Each number is 500 + 40 x the weight over its row's rms, rounded and kept within 0 to 999. Layers, rows and columns count from 0. Numbers have three digits each. The size before them is the row's rms in percent of the matrix's.

# up: layer 6 MLP up, 320x128, rms 0.166, rows 110-144, columns 0-127
# down: layer 6 MLP down (transposed), 320x128, rms 0.161, rows 110-144, columns 0-127
# gate: layer 6 MLP gate, 320x128, rms 0.161, rows 111-145, columns 0-127
up110 089:458480540474513461518491498431464468492536433464430491512543506515447466498472397506501493486484481548493443505502486518497579521544504575504514470446492557443451513487528426486480467471535497547561443497455441601483476403498484512524446481453516470514512441621472495485536545477460527507538496570509517560514471527501487496472532467611557489552472554474541532476480447520535472465523
down110 083:502527494483556520501457452510532529471530535507433491483579527534502522511513518484474520475501510465490428562453532503533487540565518463465514513535533498484515445503451468524512628451477490471469507519512524494528480573507549519505549530477492456509522575481555453527477499523506596542517489452472534543422584595464523407487559455463460567444491461516457512486443452480455505607501
gate111 104:551494553502447561539612488479472542544534467531498503492475499532464558544513554537495527465455479505522478484518454558515391467571554502503521466537475502535521509505536571495455496406463505545437518466628477521452481467499576423506486492531516535510474472433472551511493541451437490492453578545473491506459467474554503462524533511540484482491477523554540503488521479434475483428483
up111 100:493505461478516534483457447497560493508452521465526473452481456495497535545483518517481445488455458500552508488480510509541492495494489448531369545486504592508551534469463409539538474479494483524500480571533527505474488498463448505447503517489514475513361466484457481529482489578581486467554455533562549460493485519517539572510406517462522535440480465456467441481448487517480428575493
down111 100:481547406430525515539526565462494519569496485523526451536468492531530492467491489429472495557427479586445505476412502475544512474461480482539549532491454495543464504509536505550517543530528572501480511505540588446502443436524438507488522449473477486509462543531512436500533537583495482484515485511466501518533521342565474484531437472509552446506467463485497542483439477474501512493504
gate112 098:561596491513559546545539445477426506561459522526488544548494471565480481482509518479507490467506489528498526500511511509486475580471531487574533479509546422538509472492476420527451480513427557431415467497496517560473535472452459478425447593453497468486473542406508523513485512497506472459546540502556465519483526483505502491434511541493496535468541542505483394521542502507504479574430
up112 097:541491535526411508483539462499500578583604512534484542512543568563433432475536582467513624441496547471491499530489518485466410561510504451498537535456430491519544565429505486474538594542501527515522487499488536532497472488506533525454500517487540489561483467562494486446493510459506457435508469511511548516488472476514539539526544476510579552471504499506492495458464463538529477503506
down112 104:461481512504487386530492577501531443454488492527438475495476503442539511534490415547453476520524562519483495416526471542509533441540508489514473499486446561470464466559434503493508535524550445517532446548475463445464434637476509486556518476495516505475537448527480388496454507551467528528495444461507481509507501446493523522473497522487459471507528504510533530458536519492426476417561
gate113 103:516516446508544450466496450457492468443513501505468511465513521558523459498433544546495559420533529495580531553488501456517515478513537467501479443541518481466407488493566489491504476524453449467546459543525486538492438555490609461472562476457482392503493578395510498478507430473557433469456532529470499471549500506551513530561475487471496483522480429505535511542564539487521510491543
up113 096:540495497543558499477468539514470543442509529506504488480577495461504429548534457576558434518510494507420485467527503466497514497501485547540516506418496488497594519474381520466510563518474523507476525484504583494520575456498535491497504491449466597533558448525531602554473561507473496485456532487505457542509561431465482529469545550465540559531544493474501449508508482441502522559475
down113 097:568516549458515508551493446426465485476500520571453500525528561497455460501522538484444433513523432493445423483464510493521515514523505465502424526446551524528570446488467415556517510517580445526475544493451506500579559502476484538508469547510539507472482489544387522469514480448421594498538462465483570483435518517477468518488489502518507486504476467506514582550508470522480426482523
gate114 096:533491425495496495522504512532410470497585488568451514494544526551490481506448475507481487425503505493448599513459562512536471485525499571510486517511429479510519430535462529467510472512442479423462481488496502479466458570457514466508536469456530543375517523558499415528538593466498539391466518461437502547500490510523492483522485558528515518549495488488521500471494454493506513482407
up114 090:468453512511489504507477490454462474481533482460490506506524487457445480451523531573530525516500481442495471528528479522531504487510509528387447448509588522511515497536469474573555429473498521489563431511495559451554538509516450473471469469433428562566444463451428579500458605483415508494476536437496441506484499513568499511518529498469486446508570471440465470531516535470428499497515
down114 093:511561544507478411502514613506435527500511498480517489515591547464464498563522464539485473486545529525488483538557518485557496551541470462574508507509459533549525495504489511435538446528516417466562557501519471544515508507455448543556517504583470514515436491505554579448511451515565525512541498441461469489483572498566530433529507517489497580530509467457519570448470562519474507496512
gate115 097:529474492509499540518559576479477480458500493453528544482450446531473439446504471394544555442483441515508519510500512513486446524520457451521451501490539437548510572502514502440507474502466570456506443508567530468541536525480500509456519503590551533571456483527448422517557564490471476421471453474528509497535509456510571473496496544482464421455529447515487563433449468521453478497553
up115 094:466612510495484519512529502520511476524539543521526488532455529491455455497538457444601460503478544493635468560594544483534551521496491496483516470504455480505478490480549455511515504540454550435510511589477447484565438501470495489591498527537535538490471507488550401489509532495496519512503461486517580501511503485567516473482471469538522529530515469552465536455535548493433525421556
down115 093:458506463492479478436427460485511467558487446485523569543483463402497490489474540453454446481521490499569561495486488407473468483480522541493402479535509571422470476486567486492487452487443499434494449464458477512511550492475465493475438527525620439436537539562510525531537519511453514524528469510504521462456501427509489525497514544509552540498486534451501470472436564507550437498522
gate116 109:497527512454527543447493524492586504506495457450494446467516504434469457496498530470517529477495553533427414532524532502492497562441509573467448565478509475530477539556522509515510574550472502519522493533511501537556526438502540472474453487529448524512458475554515528461498533489556535490498442448472516449501522424471587540438543522414449452583558554470502527549513435524528465523408
up116 089:489454475475569477425523516609467488556474485541454492452558495529530530519489442521462511485509560505493439457474524453481480507484484384445502485503401493551512406488497522480452469518570488508498463495539508506477541505451473499566527523510502583461456454511547542443576447459508496506517459490454522530540509509423494467524508407547449478569442523503462486510492435497464496445492
down116 104:531466483517538489477513508595450465521472498511470498568532473452508504422521548524492525489471470466552480483522506470476424437570505515495556543493476519493560547541583551500456531529555500445552491499452514528485489566445482534571565547390481469493506468479484519576570528488508469497470496485532488491484535537467523549527453448559462498469457458547515506420566457471418500559565
gate117 094:468459529510507513487507521544502548537490530428481480422529503530572454544460514551549559532509486505377501460459474536514434465463519543531476483496505496495511563480500562529490510554505534497551505499543511550513504504507498535484479568476518497484536450467474471531575520543510455427516466493376489461627501572564475533470497515449560564497502518423548443544498519478508471540542
up117 102:484403511501535486497529462531516436505413480456465509527523477537520493524499546475439478575488489506535503445481566527462469463473518471486487463503460456460595408517521508535461432451465464463479500555498460477484564506414508441504460434559455440473502517455405488458460540472480535561452474488455554517448506505455443499463501550508547486564467470486463513577510481447534448477518
down117 093:546432536507512500543529470492432533473573510503527473549520515518478488508540472449476482465489466540514513554542536459514463429477578444468496474418499487423505439583483496470513483477437504520521452564545415450473535590495542496443462423498472515502497464437460509523440538482515537511458503503490514497435524502467475524526535486474531552514401538468473532550455502489450424586554
gate118 113:496460482525494487409486567418516466520485478448479515541471440513555521513547536525533539463477460494580493436518553529520604479581572581503488426505508567454524527553523471495505501526462481487453483500484500491482497518565486442473552486527543443490393517497465503491500533509470535473537538511487469476574524478515546475508432451549530445534497493397527509543470566455545483479461
up118 109:507493504524515605487448473496497547563485494493543463510530469562479531507463489472437555509445466485555526502503505456543494487407509529505572535513528462476501489522450504455508508518498488467588417463540474528533425490435471472458426383512571514495523471498518568560450529492512486400527521492479544491450523457447474474477457477546510487478464460491502565463478538514531404553534
down118 090:538487437447463458511493513520544570507588562533467548440478477583518396480546430467519518417510530552477477493520474520498484515459469469439555489541502525526521532544543522478538514526546496530500528490537466542497451425448500459503522498503463486491530517518438466479464515467593535532527514401502490464515503454590491524540463542462480538473488506566542561536479530526432469584525
gate119 079:466520488567516515441557461439553563537445518433483449447522464553447497513477462547561446521497541440508577544463507520559504518454485456501501524537506485446483556441443509468460480474534560529477527603525494523401438530500488537486486483566490493469476488549495409453563529471543456466571401534419502496543474513527530480519470531472530505506490467506509528517505478457479466520482
up119 099:540531503461434501512520479531492450495485525433543482437484478562493512466502507474520503536483543512628554432492539541503494498461448531522536528528498481460464513557451523489572501517474439449528510534498420500515542445544442549495503441544528450513464447532444541582484452573476519509549451484537516427488591489507471517479500453449555546580455499484475513523563569521506540510556
down119 085:529526484503532560523477503504538511515506545471485549509598502559510485562475515502430545477563483501498536523492459479494554564562464512458474555532603505528531481584514478517554483521513516520493491500482522477488536462504529534519507506435457466497528495514510434416544492523456504522496498579540473511483522411551581452543529460541530493460555585470419417565448440487495521462422
gate120 098:480592520507512468437477562523435539456536519516529432491469479485483541522551521542519501462541574534456513458515501489562479499492478526459548458440521490578544494486513475492507502426511508467596511537519420492501450539504533451434456546521440507549510444479512452543555587542515499536489483473517446534544483492486501432572498539552480519524537607547544436516521430477484467459526
up120 092:476428548571541564471480474511507462451519532490438457496558487482482533507516556501451526387516534544449487448476481477463549492529431539519488453462520518558532495438491515499514449529528475526458526466539455551501564540547616512481502461451498491477567526548496477517487502505425517492478565473484501483552522548505526487489631510511490488508538561466446518482573470518536573558470
down120 099:509456472475471554517502482441572450524500517499446513476552564544506598590551529490521480482469531478501400514489499496534555485519480508482482473481488398478530469493485534556509493535552483505455569493528501484407591504504499527584504451472529477484506519535528578477503494418454582473509499510438592508545496523545474504494462434475531474477520470446493492451558471518518550573513
gate121 093:464526530495482558418527541534554412533522539456542485521495482514470429463486514524480494498512459468496500518452408512506423572501522544495490487482456485508465515517394563442524416492452503537503510492547513535450472522422575479489500488497425502462554565493504495500496489548519526460578519488508528546514485522467405455492536471475469492578494558513473494492468546490537512371521
up121 129:413523462460508416566522517495450482542608506497525514501452473527559539448498560515493501498535471463451545488534558475517581461546479451491492472564543480489429505483506567519476496438536453537510548464472495532464480521493508526504506421522575514493572489440499529433483480438578435461504500546479451575510536500460517492475579437489582535518523508460526473469493508470506452530545
down121 129:417441507532515455529572516511519485469600467498506435565476527533512521444525474552506515510534425498500526519463559476537487462540503451533521498608479486496489573502522476527497500432550465546486481497486510543414527521479524563481542500518615549444520508470497508446484491489586405488506527478540435505533520488493521508430535450438523510490511572474480474464506498497499456539590
gate122 096:505474466516537431514544449462538439478485497443485510471522499514465540509481478541513487497483573437504494495471518502439553451529508514532494498482440509476499500553489499515540490521494591484429455427498497564459508487507492424462500574515573576461500500530506553505481408508445492488456424518429496481586579503502458448488502541464491464519461531524523567422523403505565504504407
up122 090:534526514513559458451542489478514571614538495460556460554491517461543485530505471467474504539478484586539474423549520493474458536514477487496510458495483509506479510497518493439439488515503514520531519525468543379526480518474519485574514517476439531583510479485517484505493581535518527480632562550547483486520542457499535466503528530477455552503578432445504467555529518439510505567465
down122 086:513502459412492561516458550463440563543528510528487538499450512512531505449533486531482526521532516537484474549460472460446534472522519452554544570555512506474446483520569548532516481525534483496503463431518493552453560510469491508545510427437491490471548489515522404471435502383548521475508551459456457513531487505578480462505527490492574479497498539474445569542560550540505503461591
gate123 109:522455528542498519524545512458523519464505418483477479462537470531459511507567424549495495511542513544484538496500514599488481512506526497527491465535436450518489543505426491461534466507465575476470567525490491536444494469559464488530463471477446508491468584455508517507542600557549463488525529501536509593452394485542506511555510487498544470503490558516505526565438549395566498545466
up123 101:495484509523454549469538490521461513491454467525509436489546442439496579476502452567488529542532529498475525543477473556512521509528547445434440478505503508539471573520458491481537449436474510477452528499468535410455572510586486548507518555533472532505555499504431518511514518455484512527573493499463495539429466548555547485518578505488387434518551521450560506507513520465589542508515
down123 102:564553426554515482556530484468451541504494481507485466530429497524487439425475511510526497536564524472547560509445461540477530506532532459467552512457509450508515507517470530414540500446570534499552510475488450471557537564557510523490555423463505456475517434511491431537525505525523502525494459559429389517588505535480533456504473506471452469452529441537548476468556460486452506476537
gate124 102:539464514477528579479476489466539548415436540488453503503581509538504522450511528558544500485532545514494572530420472481542557447479533541491444500462500561458569493508468482412459499470526489524507449560538459458440531485493486549452468587470458508461430447546519475468501520526416507541484522527445492490510496485481509400495495561471470498434573553556492461561521522497514504518518
up124 088:557457509457567465482557536510437473483414445462473495462543535533492498563520557473521509483542603551471492524524491493488578502445470489500487512567510486447476575481541523415523492436480512474539400462556512474472444482515561493501505502487507481534437518587436503430465511519496480460491506475534500528623500488509528464464512508472481491516588490499472454456541486426462518521529
down124 097:507540433547527544491505560567501503529510572476571505518455500560535595505497507407462510520511452508428564444463494499491374538537540515522541500511502503489520481464477551438494473511494514481443515550511502500536498583524543512535459545513529530499594497451464531488501508483521446496514468483510479521493529481450470524529480501495499499495375529534439459491442394453519431537477
gate125 099:456511534438547495530459560487478462439491545493439507516454489529464499572508513509480464465493565471546472486545463526473494486560496436507508547485515408464488474531501504489428524510453535490422507474478589512516549536449465489438434501515559556409525542481544516511572445428563448517532538492559540560537492428496445501471557509591502549548542478494476551496494499483512459537525
up125 091:447540517470472531487427552490508503534537500481423516474504519481516490448546439465460528512535530448517513508485469553448533469516439489515455527528482502487523516513528581545502542502551498519500433525487524447518482362458471489463501575498503479482491489536471521438410508453488409434516538487446539447498553475478479494526464592500497427433492563514563602506495426491459492501517
down125 094:586513489551469500484463480500484494463498468569558507502468444460560536525541551469521433537529442467464548568518508517522496513506512503452466497557567513428487399469439353512505507526454526549477558432504485495483497540539467498450485486487482453468488503519538476511543497528486503539455488529485500526494482617519433535458503446464489519480435433454465456496510480492443573466469
gate126 108:492482506475556509491471465452446491475438469484512467448460496446467448498546583533481557528495493550543495485486496503521472513508513518418556557539495557472569585455458473426523478482523521505570398493510520559452460479522479427533454475502421481549483530556442539591500451461540515463460471545492534488541529458460463479559468537554557476504477497496537503482560515501557438448537
up126 107:595527451519481507555443473515495519488483526493440511577484414475499471570557511486556547540447491483474508499464521561450528511483494429517471457518466540512524518501460447501534482498547473452497471571459465430488522444507411566484560440400520466467495496484534482523515453509479519467501517499411497474478482505487485490525441512467499415431460530433518561453511468420510446534443
down126 100:565540412535572473519468443423473542486528513528468449513477457469461475511495466480536547498543487555544522529444475436499459528543503510532488506514453433519492486595490526496568490487509483538561417535447487438460583516500458436497540512523460490571491524544466575485563467489527570480551494502458424479515548445497470432519465554477486456513434532456523525496503543504537455531459
gate127 102:473525532489546445520541481487469453516498526449454544540506519480494485516529461467484576537508509526559502453607431443483497471548512522563500478480470418518502467474497586483392467537568503419503505489502474550496506437470502556490467501505571478485515481493613480485481503483523424471473519533513539528482535499542542498478462509534503451522486464449593536512427609448487488462475
up127 101:487535521484463491485520536473495495574482508491495479501453429495534481451440516543469456521530424515463509511436481522510545490511541482529510516467511511506472574439531582480594593454469447529526526458548427476544552551484529511493523520431543507515449525505492516464489515493534425486473491507533493558566475442552497614471570516499490536511567444571507465463523567495545472510595
down127 100:479513454480554455527519539459418516475530553500461467509435511495535478558486491482554520441447476486558481428496454435474572495491631500525418477497438505500450503526464574558537461517525411482488443465436484472478527511480489516589496480479539513498516573507457450474487497471507524508469495489520538475519529550512502514537444501536512503522454562475608521546510524532507406451504
gate128 089:534445433535428458534472505588428491515500508528430584454531470467451480473541501488502507423512534478475496516456578459568545484537571525493465494511581539561473435483486526547551532492440551502479454522522492478488559516474527462487478438458506491473494450487494538554462493468531408551538516491465605481481512431466531519478463498480514492495489488474492464473519468491497501443382
up128 094:544474474539514588468468416521502487451468525437480485478538459486489531503536416448488523496457502455538522458456483511521537566547490531471436499511461576530478524443478550460522461443528462535493427538477480485517500533457411470478469491585559538552531496506495525503538530508537443479524467549416535493518448591535537443430447545467439487520504481491492519540488528449519421564488
down128 092:502515542478484468576474475491471438566489509480471461536451512510498520555521564570515453493443460497511516552489538475469492446465522518494454535492439525449486498566496361509494570526433564446396462496451492533488505461545594517527476502471501507531470530563464446539523435487488537444447486537493502511510515486478506564461481483511509509448489551517515514468515439479548466377491
gate129 092:489506437521499511592492506555490563460469418490491545528571446500533544548555473527567509531500434453519546493497515592487509443572565483548515455504487526527554512512518584543475454512513576536455554479472492432499526493518511529465447541545516486468477464449501539471451589504488508500505530488567535501532482479547524488495493452494536544441463491543621495515416473506485452472494
up129 099:482487546537575519524519450588492512544535494542491443542503476507557457466561480507491459475577493517491521434498533486501515461542516460533472514463494447434525552448568492492489470515525482468479486539505545614488514482488482499572463452517547527539553542559592476500508472535503490461462417474504469539484482509435492498578468418496446529429449472449476591454484477487448527560530
down129 089:490601527468537546481452515551542436474445471467547464476513552480415473488559553521480531510520539519530462518467602487573506471429470547446542519549504507446527469515459457482508543478514454520502484571495504451482451494481507552583567559529486415470513483465466575474443502498554459559525525512449494483497506463465510510487536565465547513542516417545466475510503521584491476472489
gate130 092:537514493489428571488465543554513527527492549535523511546542542534527437494497466478482575461534558521489569500499462552551506475442426515507476523459543476527583535572508510513507504513491615522544511484539519507511563472556585536431464487503533466488479492511516592533485527536505565563524537498461427542553467493461533458594494536528501463436501524539487487478486419493524479552469
up130 084:529426516480584476463541508545532446487526447483485470473564540481552551544511480544480483526557474494542501441458472492529492452505503535423436579485476531551513494479477498552533496577519548438525530456520434516537495510508574450608596519495491518431449530486553428524416498494474525503510493489484485582495512457497417468493479511513460457516457482537529510510565433525523508538522
down130 092:473501521507475575481546514596483513518519509507497522542532461503443474487476524509549501417483532557505538479491541547496467511431527497507529496478496473475506503535557535497470472468447609517490521491515519484467589445478513559396474490460578492474496505491497597499549528499557558541465503496553511479588502551522534491572486544535551483476451490526462455536474526504571487635467
gate131 099:477516502542482470468583513543553529473523556431512444580517476556543586537506579499517488538493520534545544475476534468493537423586508513506526467527477468478432499512507505453519415428524480540421520447526500452510541527424491511504580504554489515433466473554520500538498512472470557545463518543546525499538544509509516444490450498489538457393505507521484549582505542479534524461495
up131 102:472475517515531548415548511453450433444496529506530500450422486497595493528512507408553527486514491501506522554564455565383477530469424509484506516485436524501497467438453516521510522467445514524547452517574539474537513528459451483514495515502589490512483497548519588496513462479474498503499459550501457477580503459484536507496477503484495461466496561562585509492408501447452494514504
down131 095:477525446464474517583494559511527450521535547537493577422530529447509500581529547483583534478525499535507550494443510459516460510505567536523459476457472555488508441528462436493516504493457514463556510545505449463528483438486608428516517531581442533569592537543543485517519517514520559479533510559491523473443520516543474492556485544475550483520462555554515541529507543508532460488528
gate132 118:486498511500494442413561424538438509486437444507515557482577496481474494469475479568472491444497531551462434487523506533415470388480516513483448415491480560482436469452532502475519507543456469520542506474555471513538538600551445422498510544470527458490515506519498531453453511527450475525492529490575469438535463476531552484538528470491453526461529497460502482515579508449479532532499
up132 101:499461572530449578474523492513485523509471457543585541506511544477522488532521522567481501572470510503519567634513474497534471470531427479560521463477541483531509451468481552530491484518471461594440518486513475518526464472536536551462445548515466494446547560443504530428420487519538482502549468541556478557426470507472516529489465515454524472447566473501548486522503431534490546550517
down132 093:468472454527419459546420529461472536404493492509426468495479460513563478491447433468545466443557498553559528484490514477509492529499520437602522485496504475528473514499484553525491484461510537496506556491522471595508529464428481515465565448488440493528539508527486509485575519502523548513461451413541516441515588503532458455488485463475479564525527552499510512541506551522470513592559
gate133 102:535478518501536454457538533418512531412473504478480493503463552532474493498503538546498552538601395504574492514557484538482548498484529509445462501446520532574441494458497548434490480493520505479420530510533485450467516441501525600529455594449532495521459498475523560496471542571483494555493473459537524452566487541477491536536504529422499450492586517518524494480545534534476508502538
up133 096:408377513452484502500491503445482483524534518481466512500500509525404480533438468421458493482558429480535497520542487419489541511422472490545539518511534469451484511519547519499549546495438473478556459541473509441524478505463529566510484495492531482393574537545510452523419465526461528527532489553553491510494524504487548427567523526570512462502494522470514553488432459514529508553508
down133 099:485454534475472511490551488551510485562505542566487497555517493477484489456473447438529461548411497462577573549494452462469509495488418482521487460454461492529456478482511523502458459470392559474541498509435462442514518550521480476481503518461487571458446484488465505442522521435484520488505485472572517542462528452460555470550529507543468427472423535505534516581452571544525462568509
gate134 108:516500531464574479494571489539483527581536452509504512520551636509479502427497494477555457457501460474456545428516520487434445498442492596456548510488512466441433476493587503506515512532528500459521498471477527505549510510458537547555459462522536422419456438482559431499505505506537444542500476450458476478541535509525544531456480500470472410488475483515509503526509578506483520519488
up134 103:555541501492425544499523498523463437494489511554487470450543483453553471513504576471483517451480488569475512527623449591488458531487500486496502504571536540508486513521492436530503452489411518500538464439488522470488499536560479472557592525520467548515520519504458538499429482510519494539447488518405501532512481470466535497469458511511475505564473492568599507538459540494562482487598
down134 106:501526506525443495536441481488516468538479504565493537480447444487492538519493411559488473550447545463440497503530552537536480520489512374535529568546442549519563528550496465498482478495447556550503543471519494506478513424544462470532567529441503544583543541538455450505465471475492465488497487515429537513465456517540493499581458467509531519508518527513551524544495474502571522608557
gate135 110:525553462505557507493549457467474530471496482518546511453511482464414504592517533537506508513510481580499512454516522499404442504520553486511512509535448547477429497554514533517447469521574549517445518458490538532458449467436490457524410502546445547533442499536463514592482482555548500581565525508466470464461558459500494497562418533527526564499448466487561485507508489508534479451498
up135 133:527560482482499500525585522525482501435457535491472527452484526445463494522541513549473568557475524366459476559496481507536428503508443443445536553462478536492479430502489475462508436483491489437491467582560508512492498475490500454511525558498490509468459449513565478524430510525515446493481430457487531445538540535493503498483521588444452544467420537510531456471507474423540436471516
down135 119:465525438520492505506570520477484480433456492464490457458525539530450524524520547508427532548529495536511455550538461448509518529506533446513471572521415594482474554487441568476457489453517535484429479508455462522492447512501450430510476427496438457577476436438482495579507478517512473525580454487452509531590531469539489477524498542451441516491513547551569462460496527515538513489492
gate136 085:512431514533442499471536529487585485506487431484451475467482485429489502494438494506461502460490544487497505422432554519408573519599495555454448491460462504448484504446456538501527526453474503507520519450512507480498504432459474446496540469487481516531442450456499500549419501490531517444497452567479547479506527432580401507502496539539537489526500589475498480522471500577444474533490
up136 096:445520459499503470533488573498476434499455501473480549457548445499459479535506535519490477530444438532542556484516542510489535460488471475495499550478399436498463477490530502510458524495447516504519508487550475469569515399500523543419487480447476561502458515502419524505478547438583420566463499524488565474570513450542536439474474525542535528569468469540551566520545498548468438514500
down136 084:516532541468559460485470489516459551497459564482488559538523528491532546499534488496588590554496529563534502524557508449484495490522506526474539506524541516451501468491491595546508493546493494494512513442509594492510459598567497517500474495466483498482505518549579480539481443478547576545445487484565444462469501467463560482558523426504506452433418422525467502496533455515502529545573
gate137 092:474455465423577523468508446488569547471528501506543490516481504505518546463416538597501521480530520487500510501571542520463515511448551488483494511489552408520517406515446450566553406485538468495528489434496473523449533404506562554481517454480516432482489524546519508536551482529534478532461471506541508551534464471538497576418511482508495411455505462483499543520519502505530498442494
up137 115:544490520548540470495566446438489475480443446481570524475532521460585453545545553489548433571571480559446509494527486503464488501563467518484490500557509514482532428488527469544481508505450498496429534512517499456489501536545501450452449432508559494531490447526486506543518427625517546558442528562451496438514500524552576480481516510510469410481477474532477506468508461500454503525524
down137 117:490483540545516509513563465479456512499451553492495565411521536496543507444484515549580479464566515537460485504478423535505463488538462477481486471581520497439569402470467411530501503506438493444441551449508474448470516505541526452455510471513525500503482452507514574536480451544514497513463528501475499480463458600494596529553521452518487492478516547485537430468583477445454507515507
gate138 119:549463465449485535512546467478428478442510531492422569484503459516486570558523442552544537474480476488507507474512467530514508470554414468461494476494561466479512485496551444544486519635503422553504443508550504534450528470501496589510442522446534457455546497478502523467533539426565437468500510468464483482508517524461448457525505479506484465526429581535457491478554489524530536507553
up138 113:556474499457432443479509515511453526579469585506507565471420516472445581462460493510468424561460541438529541517522487451503512563512544527509425526597462551532468500513539505442509515495494486540448566508450483454560524557474479405473522542515525514502508485467507434505492485508532542467460475526499536513489518539559519506485501493535480544466444509549513612583466508500495541534503
down138 091:577515529579529485446572530575526527509506519402562576538487527544532549481476545479538507503490468542499504463521520551495482496476515548526511498524449542470411563476495509468507461481410459473538542518490463428520462554511567476554509514573465467493528465518466497401534524540503486555452549521526544583429502524470485525432458530514468510467520498495528493527580474496421513500507
gate139 098:547510508463431526413471507470462524428552568505586515569506533502463556457511525479460481484543555518529478477571500466498520529527500497533495394472531496437459571458531583502502465534487491547504575487507454457535477502537570471503540539567432523485489535540497479505466462477516508471422518501439538452537490503505459481449509477405510543559556511489500462546551471493560552478546
up139 103:483527469503488532426490523514531516513527534499469522549460550569487581542463541540494483517596477487464550478589494422575522457523506526567502470468547518495498535455518588481549511531503444528438511497427520477463524531499555558441494512478467447483419585429445506499495475504477457558511493523433516458485496514472544476443560515460462579504552443523518512560512507460527501540538
down139 112:429468452479466462510482501517526496491466547514546507470461487588457525417415550547406532555481506472515540470521536390603478533544483499503495530481472574487603417525547527446484457479462508522542500498459552489533471493468517544496483497475514494484468499489423563493502466533479507487483522497526504491524563561419527476465447537525520531526461530528466538507484531512443468597505
gate140 103:455496525497523538445496537495506557490558528492489476564432437497467503464468461493495462566503530455542437488519515564504543464501424522515488556548478486496509496457479495435478419441474523436452507514461445525491493476506391453459523484552485501497473474569456480436482525553446590451432530502548496549480484451468487470512466540520502511540449497567450374515471492433489467514465
up140 099:571454467487520505474457455505511507482471439470484453509514514478517587531483579538543394473474432490488524505496469503502542579436525561480544534474525439526484534559568438575520490530543496489526521584493486495543499491534528505465485522526477446485586464544526503530506516504561401483521482440473476450493529489534524583506505487472462455461476541480575551547467447538524432459542
down140 090:501551471567506485466487444467519464463490447434470461477527486525475532466525501544477504470552456552523550491534540492498524496496565550526502488507505429507507515548511408526474556548526474501512586470539522523463500561507505486472446497478495577463548511450460520555364489540485421516548492475477534423483545535500519490499516494479509449556515496528561542543553387551571446544532
gate141 104:475511550492522512471491533443491480520498489492543508534474508482471487477500522519494519534461504433562524586560444477491567528541484471514474496583413481485445598437564587463480455486459495492473436513436528454527481505491498543500534503546493502501502474510582507570500514583416491514460494597560534521522527429517483441506489558463527505532508513539563465490502567423549469512562
up141 101:499508454540553522502520400577423472492570519570468562490498464528478433550491511548573490536519517519538466467460578519493503529460567454503530477551489487508539534424489484545481512497500509477479529505498492445558499537528587480549432509460436483479551572471459487544499470520520556454508519495498409497444483488565554463460494486506515517543441419510408516504453477548528467479495
down141 093:534517505548533516524500544449529482431457477444453454515494564505480470553561476533485478554503483487472545515559460564530492443585458508384448493518508483497577446495480421490473503547490445471465503513524451468495524501490458491528555511525485533556509469424537548499513524517505487550518446576498553581500454549492493536510521498550472535481570605470520521511490394497522539510439
gate142 101:472591469496540453510503529430542508487529488484455507502484501507476535474540460519476491529434523540504533566497558436515466449513584528457484506436520542451511469421467481485487491524497633501521480478563508556508449525458509394515436615455530516512516481498468481485470439489512528523474495488538583457459516550486491515575473536549562510494471453534504565483529476533437535506534
up142 088:542535500511560516505452530470534471528605498521468488464451442606567580491495439553455593514514549543428499461484463499494404436595537454560444503506457512512461490514530529488505488572509544487551527588536527524537555526461463517457492527440476499538512555472478531469454438515460523481519473487477512516541492549584501464496527501519481481505531445492473481497454495480537516517541
down142 098:514530421444466491539452515465548471533537502465485449553528454602547502504509437458506560470467508560472511497542525514512572475522568549435498527402531504486499505503547473529470420401582511486536564523568559546578501510496503476544446557479478495554476459480493499490481507477505536500506477509551482447514498519502558550538470533536527475520541457501441573558550482572497526480515
gate143 106:561488532484468426469538413563522552497514588516520488487546488573564512468550567501481546448545458524479545476522493559544494452512515527487503424541490483500556548521537536526484437490519516466543550506471535556413509474530441449436503518515502461494514507480533457467520520489464543431530533556536420506459550443461481520599517538442503536491499512552568542489481496497529561514560
up143 101:478545502480477541520510516481476484516484538462578434465570452485478507492496483518471492463542462533516554544493474513493515483522522559472531436539512449541526445530528557568477500527567479561422568505528419489486531450543560592451510429500488532449495436445518493516491490443498542473566485417515512505380476436508531502575526490460499454444523536527583519489541480483522502541467
down143 105:444531528586502431515552397476513530498566508521530455546490566554496465457470486534447491559544479579496548483484502493458473468539606507503512496534514506486537477492489547551494517496573504537490487520497550538456495458539453519504521437497465411533579522469527439539597590527508508477525456535480454455520494479419456475528440507467483516503559490504502462504500509458463558460449
gate144 098:511545517527555426505504546531483465537436523543468466456523532564445461533514501535547453449469554478560521523537401496492485410561539433572500566498500496493437482530483500520548559541537499489465542507533450523561506528540467495549460510495473444508469528486486453486474542486518422424561533464486460483473500421437456531485461511543506502437542527490404514473573462525504534537509
up144 083:465575524491538537421477530532547533538509507493449454521492489553457507480412507519481559478414476473594513467514486504560475458527546441443507514520542494488440503541486558529491494576542561501499522531542547487484504493481478420407524455509533547517520462485489487492486574495568485559495476494637507495538488526489517485478466555458504444477545486520417511551515424536539526470511
down144 099:516537587541497460476488495578553523530534494565481479474537519545462435453466479512558470388482436535607542472567474550477497415523505487544461499486487497507401483485532461550501448502503535470468584486515529493532517467487495494451445473536444563499514504583470535477479534515482441469482472483506512497459506523553474494444399510578467478498490532477491444483492485536519480515425
gate145 105:493433444464456522501472466492551498524460447523519484498448526495558428421526528491538447539525544501552452486462586528478417525556452500469471485462533514486500491514537517489585449512476497579539472453528568536471527528459492511580504523483453525568407482510545506528545481463529546523480491469538468505437556491481466567488494451508570483482483490492416469543504438502431567552542